Each number is 50 + 12 x the weight over its row's rms, rounded and kept within 0 to 99. Layers, rows and columns count from 0. The size before them is the row's rms in percent of the matrix's.

# layer 4 MLP up, 320x128, rms 0.154, rows 22-76, columns 0-127
092:51 47 31 47 40 52 39 54 58 50 52 58 62 57 56 74 54 54 49 43 51 22 49 56 80 68 30 31 40 43 27 37 31 39 64 48 50 57 33 43 46 52 59 09 45 45 62 39 43 64 57 26 43 45 41 68 44 38 54 49 65 30 46 56 34 61 56 61 44 52 52 56 43 68 67 23 46 45 71 63 41 32 40 40 67 47 51 54 69 44 52 43 53 55 48 60 36 34 54 44 68 51 44 51 58 34 33 58 46 60 39 31 29 46 50 44 50 54 69 72 46 56 47 56 52 55 48 43
100:50 50 38 72 19 57 31 41 57 45 43 44 49 53 48 51 48 49 46 26 54 55 68 60 56 61 52 69 63 66 40 43 41 50 57 58 40 50 45 48 52 32 37 71 46 62 44 58 49 56 52 48 33 51 46 43 54 58 49 55 45 68 51 75 74 41 58 43 18 56 48 59 34 31 53 42 38 57 48 56 54 40 67 47 63 44 45 72 74 43 58 70 41 39 57 48 45 38 60 34 71 42 70 58 62 46 61 53 50 36 53 37 63 60 43 45 45 35 29 24 56 37 51 54 79 28 39 63
087:69 43 33 60 53 55 36 50 35 50 23 55 86 65 42 63 55 65 48 37 54 66 48 49 48 46 48 30 58 50 61 32 57 61 82 59 66 58 56 43 61 19 50 59 50 49 61 68 59 63 59 56 32 45 40 61 42 29 57 48 57 46 41 50 50 47 54 47 46 59 55 25 29 49 48 50 36 64 37 53 63 41 48 64 42 37 63 52 57 64 43 35 21 51 35 64 39 29 41 52 47 39 45 35 54 53 53 40 40 67 51 49 46 64 44 41 51 31 62 38 69 51 68 51 34 58 41 50
093:49 48 49 22 39 45 43 58 71 54 59 45 56 62 51 53 56 45 48 35 62 55 70 43 75 50 65 56 48 31 62 48 68 37 50 66 46 47 42 39 51 42 31 56 33 45 54 65 48 52 40 62 56 45 53 36 58 48 48 53 53 51 31 50 55 46 58 36 73 40 71 61 47 24 56 63 48 63 67 62 49 47 35 63 55 58 17 44 87 30 84 47 44 66 44 58 56 60 75 48 48 52 52 54 61 51 62 53 39 41 61 38 47 41 32 63 43 47 31 36 49 49 50 37 51 45 27 55
093:49 65 43 39 61 58 40 35 22 60 58 65 53 61 56 42 35 57 59 39 43 39 53 41 48 58 53 19 52 54 54 47 51 39 55 40 54 52 50 47 56 50 22 44 57 45 39 22 31 49 39 33 64 36 49 42 73 24 44 64 41 52 51 49 50 76 53 48 78 52 80 56 45 51 30 48 61 54 43 68 58 79 30 47 47 62 42 61 45 53 44 39 43 55 54 63 40 83 51 47 42 61 39 37 43 48 26 38 75 55 51 55 59 62 51 59 42 58 52 50 61 60 53 58 52 43 50 54
106:60 54 64 52 48 58 59 51 53 74 53 41 29 46 60 33 60 46 48 29 64 52 41 71 51 32 57 65 51 31 41 65 58 52 49 65 30 22 78 32 68 35 61 73 59 47 52 59 47 70 58 55 40 68 46 66 53 45 81 33 51 55 40 54 56 52 63 52 57 47 53 51 78 47 33 48 59 44 49 38 54 64 64 49 42 63 64 31 53 50 62 51 45 39 37 54 62 52 44 44 52 52 55 67 60 50 61 46 44 44 43 40 57 60 39 51 39 55 63 72 59 64 32 44 42 42 16 46
098:42 47 45 38 48 34 35 44 47 57 68 56 41 23 66 57 63 46 58 46 59 73 40 48 53 33 64 60 76 64 56 71 38 55 53 60 37 38 67 53 52 40 69 57 43 62 61 48 45 41 48 35 59 67 33 68 67 66 42 49 42 57 54 27 56 54 49 42 59 58 54 34 51 48 21 43 65 47 52 49 37 39 47 60 49 49 42 31 57 61 48 69 42 64 49 57 40 64 33 29 39 66 36 48 44 52 73 71 52 49 55 33 38 75 56 30 63 63 68 55 68 48 44 53 45 40 48 35
097:35 39 42 58 22 66 66 51 44 74 44 32 49 62 37 52 59 51 45 56 55 31 67 59 52 55 40 64 57 56 48 55 43 57 48 50 62 62 71 54 40 65 36 61 45 26 52 31 48 67 53 38 53 54 50 49 33 43 64 51 62 36 40 62 52 60 61 43 44 43 26 43 66 58 46 61 43 60 68 65 44 49 55 46 57 46 48 54 21 46 69 62 45 68 47 40 47 55 52 42 60 60 58 58 41 68 22 37 38 37 20 40 42 38 55 50 63 46 65 22 57 45 58 46 66 56 57 78
093:59 64 60 48 52 67 53 57 61 52 51 48 60 43 63 51 53 20 57 48 57 44 58 49 56 55 66 62 58 57 46 74 40 27 57 51 57 39 45 82 59 62 40 42 41 62 40 49 43 82 49 62 35 66 53 50 36 23 53 59 58 32 59 33 60 60 27 52 50 48 41 36 42 43 61 53 57 32 50 50 38 51 43 59 22 65 37 39 43 52 55 51 71 48 48 67 74 45 62 49 79 53 55 29 29 52 56 43 51 54 45 59 73 38 74 23 54 46 48 55 49 54 44 49 56 49 42 48
105:59 20 42 51 40 45 38 63 62 43 64 53 52 50 67 78 46 50 41 34 58 78 38 56 58 34 64 48 41 58 38 68 52 53 70 56 57 55 43 56 34 53 35 63 40 53 47 59 51 55 43 46 38 71 55 56 70 50 58 52 36 47 53 33 39 50 59 27 36 47 54 69 41 46 15 63 49 45 42 42 60 41 42 54 44 61 50 31 47 22 68 68 71 45 56 53 31 39 74 51 37 49 51 43 61 42 36 34 54 45 47 34 33 53 53 64 59 34 70 43 46 59 57 61 37 47 52 39
105:45 65 62 38 48 40 37 48 65 54 30 48 48 44 42 61 38 46 57 43 68 68 47 52 47 50 55 59 31 52 69 60 49 49 30 34 69 34 60 51 62 46 59 42 55 61 60 49 40 58 59 45 31 49 43 26 55 53 63 47 52 67 69 46 55 69 66 59 59 59 56 64 60 50 28 63 54 56 45 26 57 59 48 63 43 64 71 60 58 32 61 70 41 51 34 51 48 70 40 34 61 77 67 41 63 64 48 36 70 57 44 50 69 75 65 44 32 71 45 57 40 55 36 53 49 39 44 32
088:30 61 51 61 62 55 40 40 55 49 40 30 51 65 56 65 38 43 55 43 53 52 61 41 48 37 40 17 55 53 28 55 46 57 49 38 61 42 51 63 55 51 33 58 27 32 78 36 46 47 50 68 36 56 54 68 59 70 43 63 39 54 38 67 43 45 55 34 48 47 46 40 55 39 61 27 62 50 50 64 43 57 36 43 34 45 54 33 53 55 31 25 52 48 50 28 46 25 46 39 37 69 31 34 39 40 49 36 43 68 35 68 68 44 42 53 36 49 50 48 48 67 70 45 58 67 59 50
093:46 72 48 48 70 43 42 52 45 57 37 66 60 64 58 47 73 79 63 57 44 40 41 73 57 51 62 68 59 70 42 51 82 41 43 44 36 50 56 52 35 62 50 44 64 31 50 63 46 51 49 42 50 55 58 19 55 47 60 48 41 47 64 67 64 46 65 42 46 53 49 63 59 48 62 55 54 66 76 46 46 45 62 57 54 78 61 77 68 75 26 30 50 55 41 58 57 47 54 54 45 53 45 50 46 42 47 31 72 47 47 57 52 39 41 64 53 51 48 34 63 60 58 52 47 55 54 75
098:35 43 48 53 60 46 47 65 46 42 40 29 30 56 35 61 33 47 49 55 76 31 59 70 63 55 45 76 53 58 51 43 42 49 69 48 57 60 59 62 33 64 15 77 63 51 51 48 58 51 47 54 19 58 41 45 44 29 40 51 73 32 36 49 62 46 64 56 62 54 49 50 53 41 57 43 36 36 52 43 28 40 70 55 48 32 40 56 61 26 60 39 29 46 62 57 56 46 71 37 36 60 39 38 55 43 65 63 48 50 53 49 42 39 49 68 46 68 46 39 56 53 47 48 44 49 64 54
095:49 53 47 49 40 38 62 47 38 69 45 43 40 35 55 56 56 40 35 51 53 64 39 39 45 73 41 21 24 34 42 53 26 43 38 39 54 44 64 56 84 59 59 64 35 42 48 51 62 52 65 44 74 76 31 56 55 27 80 49 37 46 56 55 38 49 59 37 56 28 36 56 47 60 36 59 48 64 68 35 41 50 48 41 43 49 34 51 40 51 53 58 58 65 64 62 33 51 73 37 50 68 48 45 39 42 52 37 67 64 46 43 57 51 51 63 40 44 53 48 52 49 50 72 54 63 62 49
083:80 48 50 46 61 67 38 44 29 40 46 71 56 37 58 64 45 38 45 60 36 48 30 45 47 52 48 59 43 47 67 46 79 58 36 76 47 65 54 68 35 35 46 37 51 51 55 53 49 51 44 44 47 46 62 53 66 49 48 67 40 49 36 65 62 64 46 56 78 43 41 55 42 44 60 31 57 28 54 50 30 59 51 55 39 71 63 59 30 57 39 64 54 42 67 62 53 60 43 31 26 48 45 40 60 57 71 35 46 29 61 47 56 73 70 69 52 54 55 63 48 55 56 39 43 56 63 58
085:40 45 50 65 29 40 40 53 42 72 44 65 51 61 71 65 62 54 65 57 34 61 38 51 32 52 39 55 52 42 55 46 50 42 49 62 44 31 48 40 67 42 32 46 65 62 46 30 65 56 24 50 52 69 53 52 44 64 46 52 38 52 44 60 44 46 43 58 46 40 52 33 47 32 40 58 51 41 46 72 59 59 65 45 66 57 62 23 63 18 64 20 53 56 74 58 35 62 52 37 57 57 45 59 26 69 43 49 44 57 28 50 61 60 50 41 61 57 69 39 41 43 46 40 51 40 58 31
108:48 50 44 39 73 50 34 27 33 64 44 52 46 54 28 46 51 44 37 34 59 43 61 58 58 58 58 55 37 41 22 51 60 41 51 43 45 56 48 35 51 71 55 59 57 58 51 46 39 27 36 20 51 58 38 42 57 39 43 36 56 50 71 57 53 62 69 39 40 63 20 56 60 39 45 57 38 27 77 33 53 52 64 44 53 37 68 51 40 45 49 56 50 38 38 42 49 78 43 45 67 57 33 35 36 50 68 49 48 65 53 25 40 32 59 36 60 42 32 53 57 46 36 57 50 43 50 46
110:69 86 37 33 47 51 64 70 57 49 50 28 38 36 55 63 44 39 55 41 30 62 53 42 72 44 46 69 55 51 24 66 64 57 45 55 57 44 44 54 52 38 50 50 64 53 54 55 47 53 43 56 63 34 63 35 66 56 66 43 55 36 54 45 55 38 36 60 78 65 60 45 62 51 51 46 46 50 47 58 39 50 39 64 52 42 34 32 58 73 22 73 32 52 51 27 40 54 47 56 41 68 48 39 31 57 46 45 71 67 64 48 47 54 48 40 53 38 44 57 44 33 64 45 49 55 30 62
105:40 48 54 46 60 83 45 37 44 60 48 46 26 25 50 34 44 68 37 56 48 52 52 56 67 52 61 55 61 63 29 44 57 57 54 20 34 44 48 42 32 54 42 31 55 43 46 58 45 57 63 43 69 51 66 55 57 36 54 46 37 63 47 43 69 59 44 44 56 48 47 27 63 39 63 47 54 55 62 44 34 41 70 38 52 47 40 36 35 66 56 47 65 33 55 57 51 30 57 76 51 17 32 31 63 41 44 41 62 63 55 53 34 44 46 58 59 55 56 45 22 44 42 43 41 60 39 48
097:50 63 58 69 56 54 28 66 51 35 51 52 45 63 67 50 47 45 49 70 59 47 47 57 59 39 61 42 47 38 38 36 49 72 28 44 56 54 71 39 52 51 25 26 49 38 39 52 65 43 54 58 50 40 51 52 41 33 40 61 35 30 33 49 73 59 68 58 59 45 66 52 72 49 45 69 65 42 27 51 46 46 53 41 51 66 42 42 52 42 69 29 67 67 47 41 48 48 66 56 61 57 45 42 38 59 14 52 40 27 73 48 66 63 32 56 52 45 60 60 53 57 53 42 58 33 60 52
105:51 32 63 38 76 67 42 60 31 35 57 51 52 47 62 42 33 34 61 72 63 51 35 49 11 30 49 52 44 43 55 52 39 51 53 64 55 72 42 56 59 34 39 53 58 52 54 65 29 37 43 51 55 48 44 36 37 48 31 48 62 51 50 37 40 57 64 51 63 54 37 46 41 54 47 51 53 51 41 56 38 21 44 49 54 62 52 51 64 76 37 39 34 43 45 68 59 45 45 48 36 55 32 45 52 44 27 55 50 47 65 57 62 43 44 76 39 45 48 74 69 45 71 44 54 43 31 32
099:52 38 41 62 58 42 63 42 53 57 69 47 54 41 46 49 53 51 26 59 56 71 56 58 61 37 40 28 52 37 48 39 53 56 56 66 63 66 45 61 69 48 48 47 43 80 42 55 45 66 42 59 47 36 52 54 53 39 45 48 71 78 51 41 62 59 54 51 64 50 44 40 66 46 42 67 77 58 39 50 49 64 53 48 44 19 44 34 40 30 74 66 73 56 48 61 44 29 72 64 41 77 41 60 58 40 49 48 64 53 44 68 47 53 50 38 37 51 63 47 69 60 46 45 61 31 48 68
101:62 52 49 70 34 33 58 51 30 74 42 53 34 32 57 45 56 49 44 33 29 43 59 60 49 47 64 63 46 53 33 55 57 50 53 39 52 42 57 63 50 53 59 23 48 66 46 39 52 38 45 39 55 54 48 54 56 54 54 42 38 52 47 53 32 84 57 56 49 52 46 65 45 31 47 22 66 65 42 35 70 51 38 82 18 46 47 55 67 45 55 47 50 55 74 57 69 17 62 52 45 49 59 60 36 36 65 54 48 28 40 45 56 50 49 54 52 43 37 52 50 61 46 71 52 55 64 44
098:55 51 46 74 40 63 65 65 28 60 39 54 62 37 29 56 38 46 51 64 30 63 63 35 47 35 44 43 53 47 47 46 58 70 22 60 54 57 27 51 76 40 48 34 38 50 58 55 61 51 45 46 54 41 46 51 46 38 54 43 36 68 50 69 63 50 26 51 56 36 37 34 75 43 59 58 79 51 55 63 30 39 34 57 57 54 55 54 55 34 54 60 66 48 56 60 60 40 64 49 50 47 35 42 23 36 54 54 28 26 43 50 38 45 69 37 40 35 50 61 54 46 44 40 52 61 57 58
080:63 49 30 51 51 65 70 51 37 63 42 49 53 58 54 46 46 41 36 35 39 48 39 73 62 58 52 71 49 70 56 54 39 31 63 45 37 34 30 57 43 40 67 35 62 67 38 42 68 67 48 68 66 45 60 65 43 46 56 66 51 53 45 69 57 60 24 79 43 69 53 46 47 75 52 41 44 51 38 42 57 61 41 50 49 51 60 18 44 57 56 41 57 55 53 40 33 46 58 44 43 33 44 43 58 32 35 55 33 45 58 24 57 33 54 57 71 52 56 58 49 59 67 46 41 52 68 39
100:46 49 60 70 72 53 38 76 44 57 40 41 64 38 48 52 63 26 29 57 35 59 45 32 52 38 57 72 67 32 57 59 54 57 43 58 12 48 34 50 69 33 47 50 59 41 50 64 49 50 37 57 46 68 30 58 60 40 53 39 52 38 30 58 50 31 49 49 58 23 51 48 49 42 47 68 45 55 42 17 29 28 52 53 53 37 51 34 63 59 42 50 57 64 46 51 45 36 42 64 58 44 44 67 41 62 50 74 41 57 58 47 42 37 46 43 52 38 47 55 36 40 50 41 42 35 51 64
101:44 42 68 54 53 44 58 67 65 25 29 43 62 47 20 51 38 49 39 50 48 47 55 55 37 42 66 57 64 74 65 42 41 51 47 29 51 52 39 57 32 62 78 65 50 55 70 57 63 60 30 46 61 23 61 34 64 37 36 48 40 50 52 36 72 52 71 50 41 38 53 61 44 63 64 33 53 56 57 56 43 45 53 49 34 41 46 44 73 33 46 46 53 72 64 36 69 45 48 58 56 42 47 74 57 18 51 47 45 52 71 55 54 55 48 55 30 47 58 47 54 61 51 52 49 51 54 39
108:60 59 28 46 37 61 61 37 49 50 56 55 28 17 40 32 54 42 67 35 32 59 49 55 69 46 68 69 42 49 49 62 50 33 46 52 37 33 23 45 41 59 42 51 47 56 51 27 43 75 54 50 49 53 22 51 48 55 63 54 63 60 65 48 49 67 50 48 41 49 51 66 43 65 47 56 30 43 43 53 69 48 51 46 56 19 57 69 52 41 54 51 80 66 47 57 50 56 13 46 44 50 42 49 42 63 42 45 63 61 32 47 40 42 47 37 64 42 43 59 46 37 43 48 34 58 48 48
093:41 35 52 61 45 55 74 49 29 41 40 59 64 55 64 50 58 54 62 45 52 54 59 62 56 54 34 52 41 41 72 38 60 47 54 45 50 59 64 72 59 50 46 43 54 49 50 68 57 58 35 45 79 64 58 57 52 38 68 39 38 47 24 56 36 55 56 60 51 47 29 53 61 58 52 64 40 42 44 47 50 40 27 62 61 42 47 34 48 48 72 66 37 63 39 71 47 50 54 43 46 38 74 66 44 61 72 63 75 26 37 64 43 35 42 31 41 56 63 30 64 43 34 33 52 47 43 70
077:43 46 51 27 50 64 55 31 50 46 29 42 45 44 46 30 48 52 34 47 55 51 44 66 57 37 55 69 47 52 42 52 45 54 49 52 39 23 57 35 50 54 45 55 46 41 44 52 53 41 38 40 48 54 42 48 51 58 62 59 42 59 36 68 70 43 47 47 55 46 46 60 22 65 72 60 59 56 55 63 41 48 74 44 51 38 63 63 47 53 40 61 60 62 50 55 42 49 43 33 49 65 40 56 91 33 66 73 61 60 40 56 73 54 54 44 48 68 47 65 60 17 30 55 61 68 73 33
095:43 54 57 51 51 34 50 28 39 53 56 51 73 29 73 51 35 42 45 52 67 54 43 40 24 53 56 53 48 61 31 62 51 54 31 49 52 38 47 47 54 70 72 53 37 45 45 50 40 86 69 30 55 36 42 53 58 66 60 39 49 42 38 30 31 62 53 77 46 46 65 39 63 41 52 44 43 70 45 52 41 61 32 44 51 43 51 48 50 52 20 58 33 53 40 55 66 52 54 60 29 55 34 66 47 59 25 66 56 46 54 62 61 37 44 43 46 47 52 46 31 56 74 41 61 57 51 44
113:51 54 52 44 54 25 45 50 59 58 62 37 51 40 58 58 74 49 44 57 50 58 70 35 47 35 63 64 49 55 51 59 67 46 74 56 51 56 35 64 41 42 61 66 53 67 48 53 44 44 42 46 52 71 53 35 49 45 39 68 82 70 47 44 52 54 44 28 60 57 49 44 27 62 37 62 50 70 42 74 52 47 39 43 43 49 50 34 56 84 46 63 61 25 52 62 47 50 39 34 56 38 46 69 67 68 40 54 58 61 34 65 34 56 71 49 39 50 46 33 57 56 24 56 46 41 59 38
096:59 62 56 64 48 37 43 48 45 54 39 47 47 44 50 65 54 57 40 42 44 50 42 53 70 45 51 58 53 38 51 52 47 36 46 54 56 50 49 55 67 62 68 56 49 71 53 52 35 53 39 66 56 48 17 52 20 51 54 28 30 50 46 69 47 57 52 60 64 49 53 77 63 58 49 55 40 57 45 46 62 51 66 48 60 52 60 30 64 34 43 68 57 36 70 61 75 61 34 29 77 46 72 32 36 48 58 44 39 69 47 47 50 41 75 47 52 52 30 81 36 56 59 72 52 46 56 54
107:49 66 53 55 51 72 59 63 63 53 46 74 62 63 52 70 51 55 45 43 38 73 56 51 56 48 41 43 50 50 67 53 62 59 49 57 60 54 87 72 62 56 53 61 52 35 63 35 44 57 59 66 48 47 44 44 76 57 51 74 29 59 52 55 51 78 55 58 42 58 60 27 49 31 47 50 29 50 45 67 59 60 46 49 51 50 59 58 52 43 70 68 42 33 56 61 59 50 41 41 61 51 73 59 46 52 68 38 47 54 39 44 70 65 41 57 24 45 50 56 64 49 43 39 64 33 34 70
102:34 52 58 44 62 54 52 31 73 69 31 45 37 41 69 56 58 70 44 28 31 32 32 47 61 74 46 48 44 60 54 50 55 61 57 56 60 43 38 29 61 51 46 42 55 36 64 38 47 70 39 42 52 68 49 38 38 46 47 59 51 58 41 62 53 36 24 53 67 61 60 67 45 72 55 25 54 42 58 50 17 56 60 53 77 39 45 55 58 49 39 58 62 64 58 52 50 31 36 66 48 54 49 57 39 37 31 43 64 59 47 55 47 50 60 43 51 59 23 61 57 66 32 50 59 48 60 47
104:43 51 53 65 46 30 63 51 54 55 44 47 39 37 56 36 46 49 53 57 55 36 55 59 33 46 58 55 42 44 39 61 39 62 29 28 43 43 49 21 43 42 55 53 51 46 66 50 69 53 35 56 37 48 44 46 33 71 55 58 32 68 51 58 54 60 51 47 43 70 82 48 60 31 23 65 48 68 64 43 52 62 20 34 44 30 26 54 39 42 35 68 68 46 40 29 65 45 53 53 62 72 45 53 54 52 39 49 37 45 70 55 59 63 41 70 48 57 56 60 50 48 47 46 60 34 59 34
100:35 54 53 45 50 59 30 47 31 57 46 42 37 47 51 33 73 59 41 63 41 41 68 38 57 56 44 60 44 60 59 46 58 56 47 62 53 51 25 48 53 54 62 22 58 35 42 26 38 76 32 47 56 55 63 56 57 42 49 52 52 41 38 39 55 47 46 36 65 19 66 50 57 55 60 49 49 58 49 38 59 42 35 53 45 53 46 57 45 63 37 61 32 45 57 62 54 42 49 42 74 65 62 62 48 60 51 72 41 51 44 39 27 53 82 45 29 45 23 84 58 59 53 65 63 54 52 56
099:60 58 50 61 36 55 55 32 32 57 35 42 52 69 69 39 33 52 47 44 47 48 45 62 40 52 61 48 54 47 37 31 35 53 56 33 41 58 28 39 63 47 56 56 65 31 45 60 74 32 60 45 68 34 51 61 63 64 33 54 59 38 43 54 37 20 51 54 64 76 54 50 41 44 51 57 74 59 42 46 53 76 35 77 43 48 51 41 20 59 43 53 71 63 49 32 55 37 66 51 60 42 52 45 49 55 55 62 31 34 48 65 59 35 68 69 46 39 58 48 38 48 57 54 45 53 57 48
093:70 18 57 68 55 39 60 48 56 56 53 41 66 56 35 46 58 37 40 66 62 38 66 28 57 38 46 37 48 52 48 58 27 38 57 45 41 65 58 52 66 59 37 45 72 70 34 56 43 36 25 53 38 39 53 56 53 57 48 54 42 35 61 66 54 68 44 62 42 57 51 46 64 46 46 37 29 49 49 56 73 72 37 30 42 61 64 45 47 34 57 41 36 14 51 48 50 42 59 43 45 37 64 38 29 39 46 26 69 56 43 46 43 42 43 47 62 59 30 44 50 58 53 58 52 55 62 47
074:37 34 32 67 35 57 45 64 48 56 60 42 33 41 60 39 42 45 58 53 55 73 48 57 36 65 60 50 39 52 39 52 46 75 31 36 50 61 44 33 46 50 38 44 57 42 35 33 40 41 54 34 75 20 42 45 61 32 32 59 47 49 39 52 52 55 47 31 47 63 48 36 33 32 60 40 48 41 12 63 51 27 35 62 52 55 45 65 54 31 46 45 41 51 62 35 45 33 66 58 79 32 47 45 47 43 49 52 46 40 63 51 74 53 51 60 41 52 54 65 50 52 60 36 46 62 61 56
101:56 73 43 62 46 43 41 36 49 54 35 47 59 52 46 50 40 55 49 40 65 43 51 52 74 28 27 40 60 40 56 23 34 29 50 43 50 76 55 54 46 49 44 48 51 44 48 51 63 66 58 65 59 43 45 73 33 38 54 49 25 49 50 61 57 37 44 63 63 18 40 36 64 46 44 51 37 75 44 52 46 48 55 47 70 51 48 60 71 66 59 66 75 32 53 31 56 34 51 77 56 49 52 40 59 74 40 50 64 52 59 42 45 52 48 33 51 50 43 37 45 25 47 52 44 60 54 40
103:60 65 61 49 57 47 41 68 67 48 58 47 58 45 55 31 46 42 50 50 43 50 38 64 44 73 53 35 42 58 55 58 20 42 64 41 34 65 50 57 42 38 54 53 48 46 51 57 53 53 40 43 62 32 58 59 61 49 45 61 26 64 38 61 57 47 50 48 55 71 38 46 72 30 65 61 34 36 54 50 63 58 45 63 37 63 37 66 50 56 55 64 73 41 49 56 61 42 39 62 72 70 68 35 72 57 68 39 66 36 68 51 50 54 35 46 34 58 56 28 39 60 29 69 52 23 50 44
061:49 61 52 62 33 60 29 53 61 47 72 68 50 57 65 55 65 38 66 55 32 54 69 51 46 83 34 62 52 50 59 36 46 45 40 86 58 53 48 48 58 56 61 58 46 51 34 45 45 45 64 53 44 59 58 34 38 48 70 71 38 49 43 44 45 53 67 48 59 57 46 44 71 28 32 54 62 60 70 50 42 62 55 69 59 61 48 50 49 48 65 64 44 34 53 52 53 60 48 49 56 52 54 45 69 27 30 59 54 48 73 61 47 47 50 83 51 63 62 46 61 45 38 61 37 47 21 44
106:51 48 41 47 53 47 41 32 53 55 63 59 46 43 43 38 65 43 40 61 62 41 33 43 42 45 72 65 52 46 52 57 69 51 60 46 58 56 25 47 52 28 62 57 47 60 48 44 36 50 61 67 45 61 56 47 52 56 61 41 54 67 61 62 57 53 39 20 79 49 53 41 31 58 65 56 70 66 59 49 79 49 45 42 35 61 33 43 44 48 44 52 44 54 25 43 70 45 46 39 61 50 41 61 63 35 43 40 27 60 26 29 52 59 60 33 41 47 45 64 51 34 40 28 27 43 57 73
085:58 82 51 54 56 33 42 47 14 61 52 68 56 53 57 31 59 45 43 55 67 29 45 40 54 36 56 49 33 46 49 38 76 44 25 61 56 17 51 50 27 41 39 57 47 28 46 61 51 45 53 39 37 48 59 52 51 39 57 33 48 62 64 56 53 35 35 50 73 40 48 57 43 60 51 50 62 50 63 53 51 63 38 35 60 63 35 45 48 64 52 45 55 71 46 51 56 47 51 65 24 65 43 58 60 46 49 35 40 54 65 51 35 45 41 45 43 50 38 31 51 69 68 42 58 65 28 52
110:29 33 56 58 46 62 40 76 56 60 50 44 53 50 56 60 28 63 77 60 59 54 51 52 40 59 53 41 61 42 45 47 54 55 67 63 46 23 49 53 43 50 55 59 51 46 30 59 55 26 59 54 72 56 46 33 39 64 38 61 60 53 49 55 56 46 23 35 51 42 79 57 32 46 61 44 46 58 56 33 40 65 59 54 57 63 56 66 61 49 53 61 44 70 53 58 41 40 47 63 57 30 36 66 29 43 37 37 72 58 52 33 68 36 52 37 57 42 44 45 42 53 57 70 34 73 36 65
113:33 53 45 41 24 51 45 45 55 61 43 38 26 49 39 33 63 79 55 56 66 53 27 74 48 43 33 45 59 29 62 42 61 47 63 32 57 46 45 68 50 33 39 52 59 52 33 47 69 44 59 60 70 55 69 77 56 48 45 45 28 53 42 65 48 42 31 39 34 59 60 59 65 46 52 13 54 39 56 59 62 51 34 63 49 49 51 53 51 55 53 52 53 48 40 44 59 46 49 59 44 40 57 58 46 75 41 50 58 24 44 41 29 32 36 47 61 43 38 55 57 54 55 51 74 55 45 58
090:41 56 64 72 50 49 40 48 47 41 57 57 48 48 48 60 53 50 44 50 35 57 55 62 42 57 38 57 61 60 31 54 55 54 36 33 41 56 46 76 32 75 23 42 60 46 45 30 73 37 65 47 61 33 34 37 55 44 51 53 33 44 53 60 62 47 47 44 27 24 54 64 44 36 49 50 21 51 34 28 32 49 38 48 67 50 60 34 52 61 40 47 45 63 42 41 50 38 56 65 36 57 46 37 34 39 56 55 60 71 38 47 60 60 29 48 67 34 40 43 64 57 27 31 36 56 59 43
094:48 39 75 48 40 32 40 36 30 63 32 33 45 50 49 51 46 76 69 49 70 49 57 70 41 51 55 43 41 22 43 40 35 37 52 46 72 40 65 41 38 41 38 60 48 46 36 63 37 45 57 59 52 55 61 48 61 48 64 44 72 42 60 42 50 52 45 42 48 53 53 34 43 29 73 53 63 60 35 40 71 62 71 46 66 55 56 37 22 54 70 31 61 35 56 34 41 42 35 65 72 53 29 51 42 46 51 46 26 60 51 53 56 37 54 37 60 58 57 48 49 52 43 47 63 52 38 48
093:72 44 47 60 50 68 70 56 62 58 47 47 57 69 44 38 61 44 49 56 18 43 48 33 60 43 60 63 42 48 84 36 50 56 58 41 47 57 50 52 59 55 63 53 25 46 44 31 48 66 32 59 62 52 55 44 54 20 59 43 48 43 37 80 60 56 69 39 50 50 44 50 45 48 37 62 68 70 31 49 54 52 24 53 55 13 45 41 51 29 50 57 55 52 37 50 61 39 53 49 47 49 61 59 59 49 79 47 53 46 35 22 51 62 52 45 59 41 56 49 50 46 42 62 62 44 52 46
080:36 55 40 33 49 55 68 48 75 57 59 53 47 40 55 44 58 44 50 46 55 47 50 46 54 51 54 36 47 35 53 67 88 42 65 51 40 48 36 46 37 49 57 46 63 58 20 61 59 56 57 61 55 47 64 52 27 47 49 49 31 40 49 44 83 37 19 76 44 38 74 53 55 34 43 35 68 36 43 60 52 38 51 39 55 38 34 49 50 40 48 31 71 54 36 36 52 64 39 57 51 54 48 47 47 58 50 68 62 42 62 48 43 20 59 74 39 57 58 45 47 32 53 56 38 54 47 44
088:52 58 29 49 43 45 47 60 53 46 51 42 63 55 51 51 53 62 51 61 18 44 65 44 78 55 51 39 36 51 36 44 51 45 62 69 32 74 44 30 72 55 57 55 79 47 54 57 32 44 37 45 31 49 42 33 42 19 58 65 52 64 47 52 26 44 54 57 31 64 47 45 35 47 38 39 58 38 65 84 52 29 56 44 52 81 44 47 61 59 45 40 41 61 40 36 49 44 59 50 55 34 58 42 54 45 57 40 47 43 36 53 46 52 57 53 35 57 32 44 64 46 41 47 39 32 65 45
107:75 55 44 49 35 25 52 46 51 34 25 59 48 55 60 68 41 57 56 60 57 52 55 49 61 36 68 51 56 44 49 28 49 64 60 40 42 66 65 44 15 51 62 64 27 35 55 55 52 40 31 48 64 60 29 53 65 39 61 16 63 35 70 45 53 46 35 53 52 60 72 45 52 59 65 44 47 64 74 66 39 32 55 53 59 58 53 67 37 43 62 45 51 55 44 63 45 52 40 40 48 62 69 50 51 40 46 48 32 63 40 35 60 28 56 63 56 45 48 47 51 59 61 55 49 65 62 37
106:38 38 59 53 35 55 42 51 61 46 44 23 34 43 39 53 37 62 61 72 54 59 44 49 59 53 54 70 64 67 65 60 54 55 43 43 59 38 50 44 61 40 53 43 52 25 56 48 37 25 35 60 73 42 22 31 55 34 47 42 51 35 50 59 46 53 62 65 29 65 54 66 29 59 51 55 41 52 42 36 57 29 35 50 51 19 43 49 44 43 74 42 35 47 69 35 35 56 56 52 47 60 34 50 47 53 59 43 85 45 66 57 57 43 58 47 53 52 52 40 33 31 59 49 48 49 59 64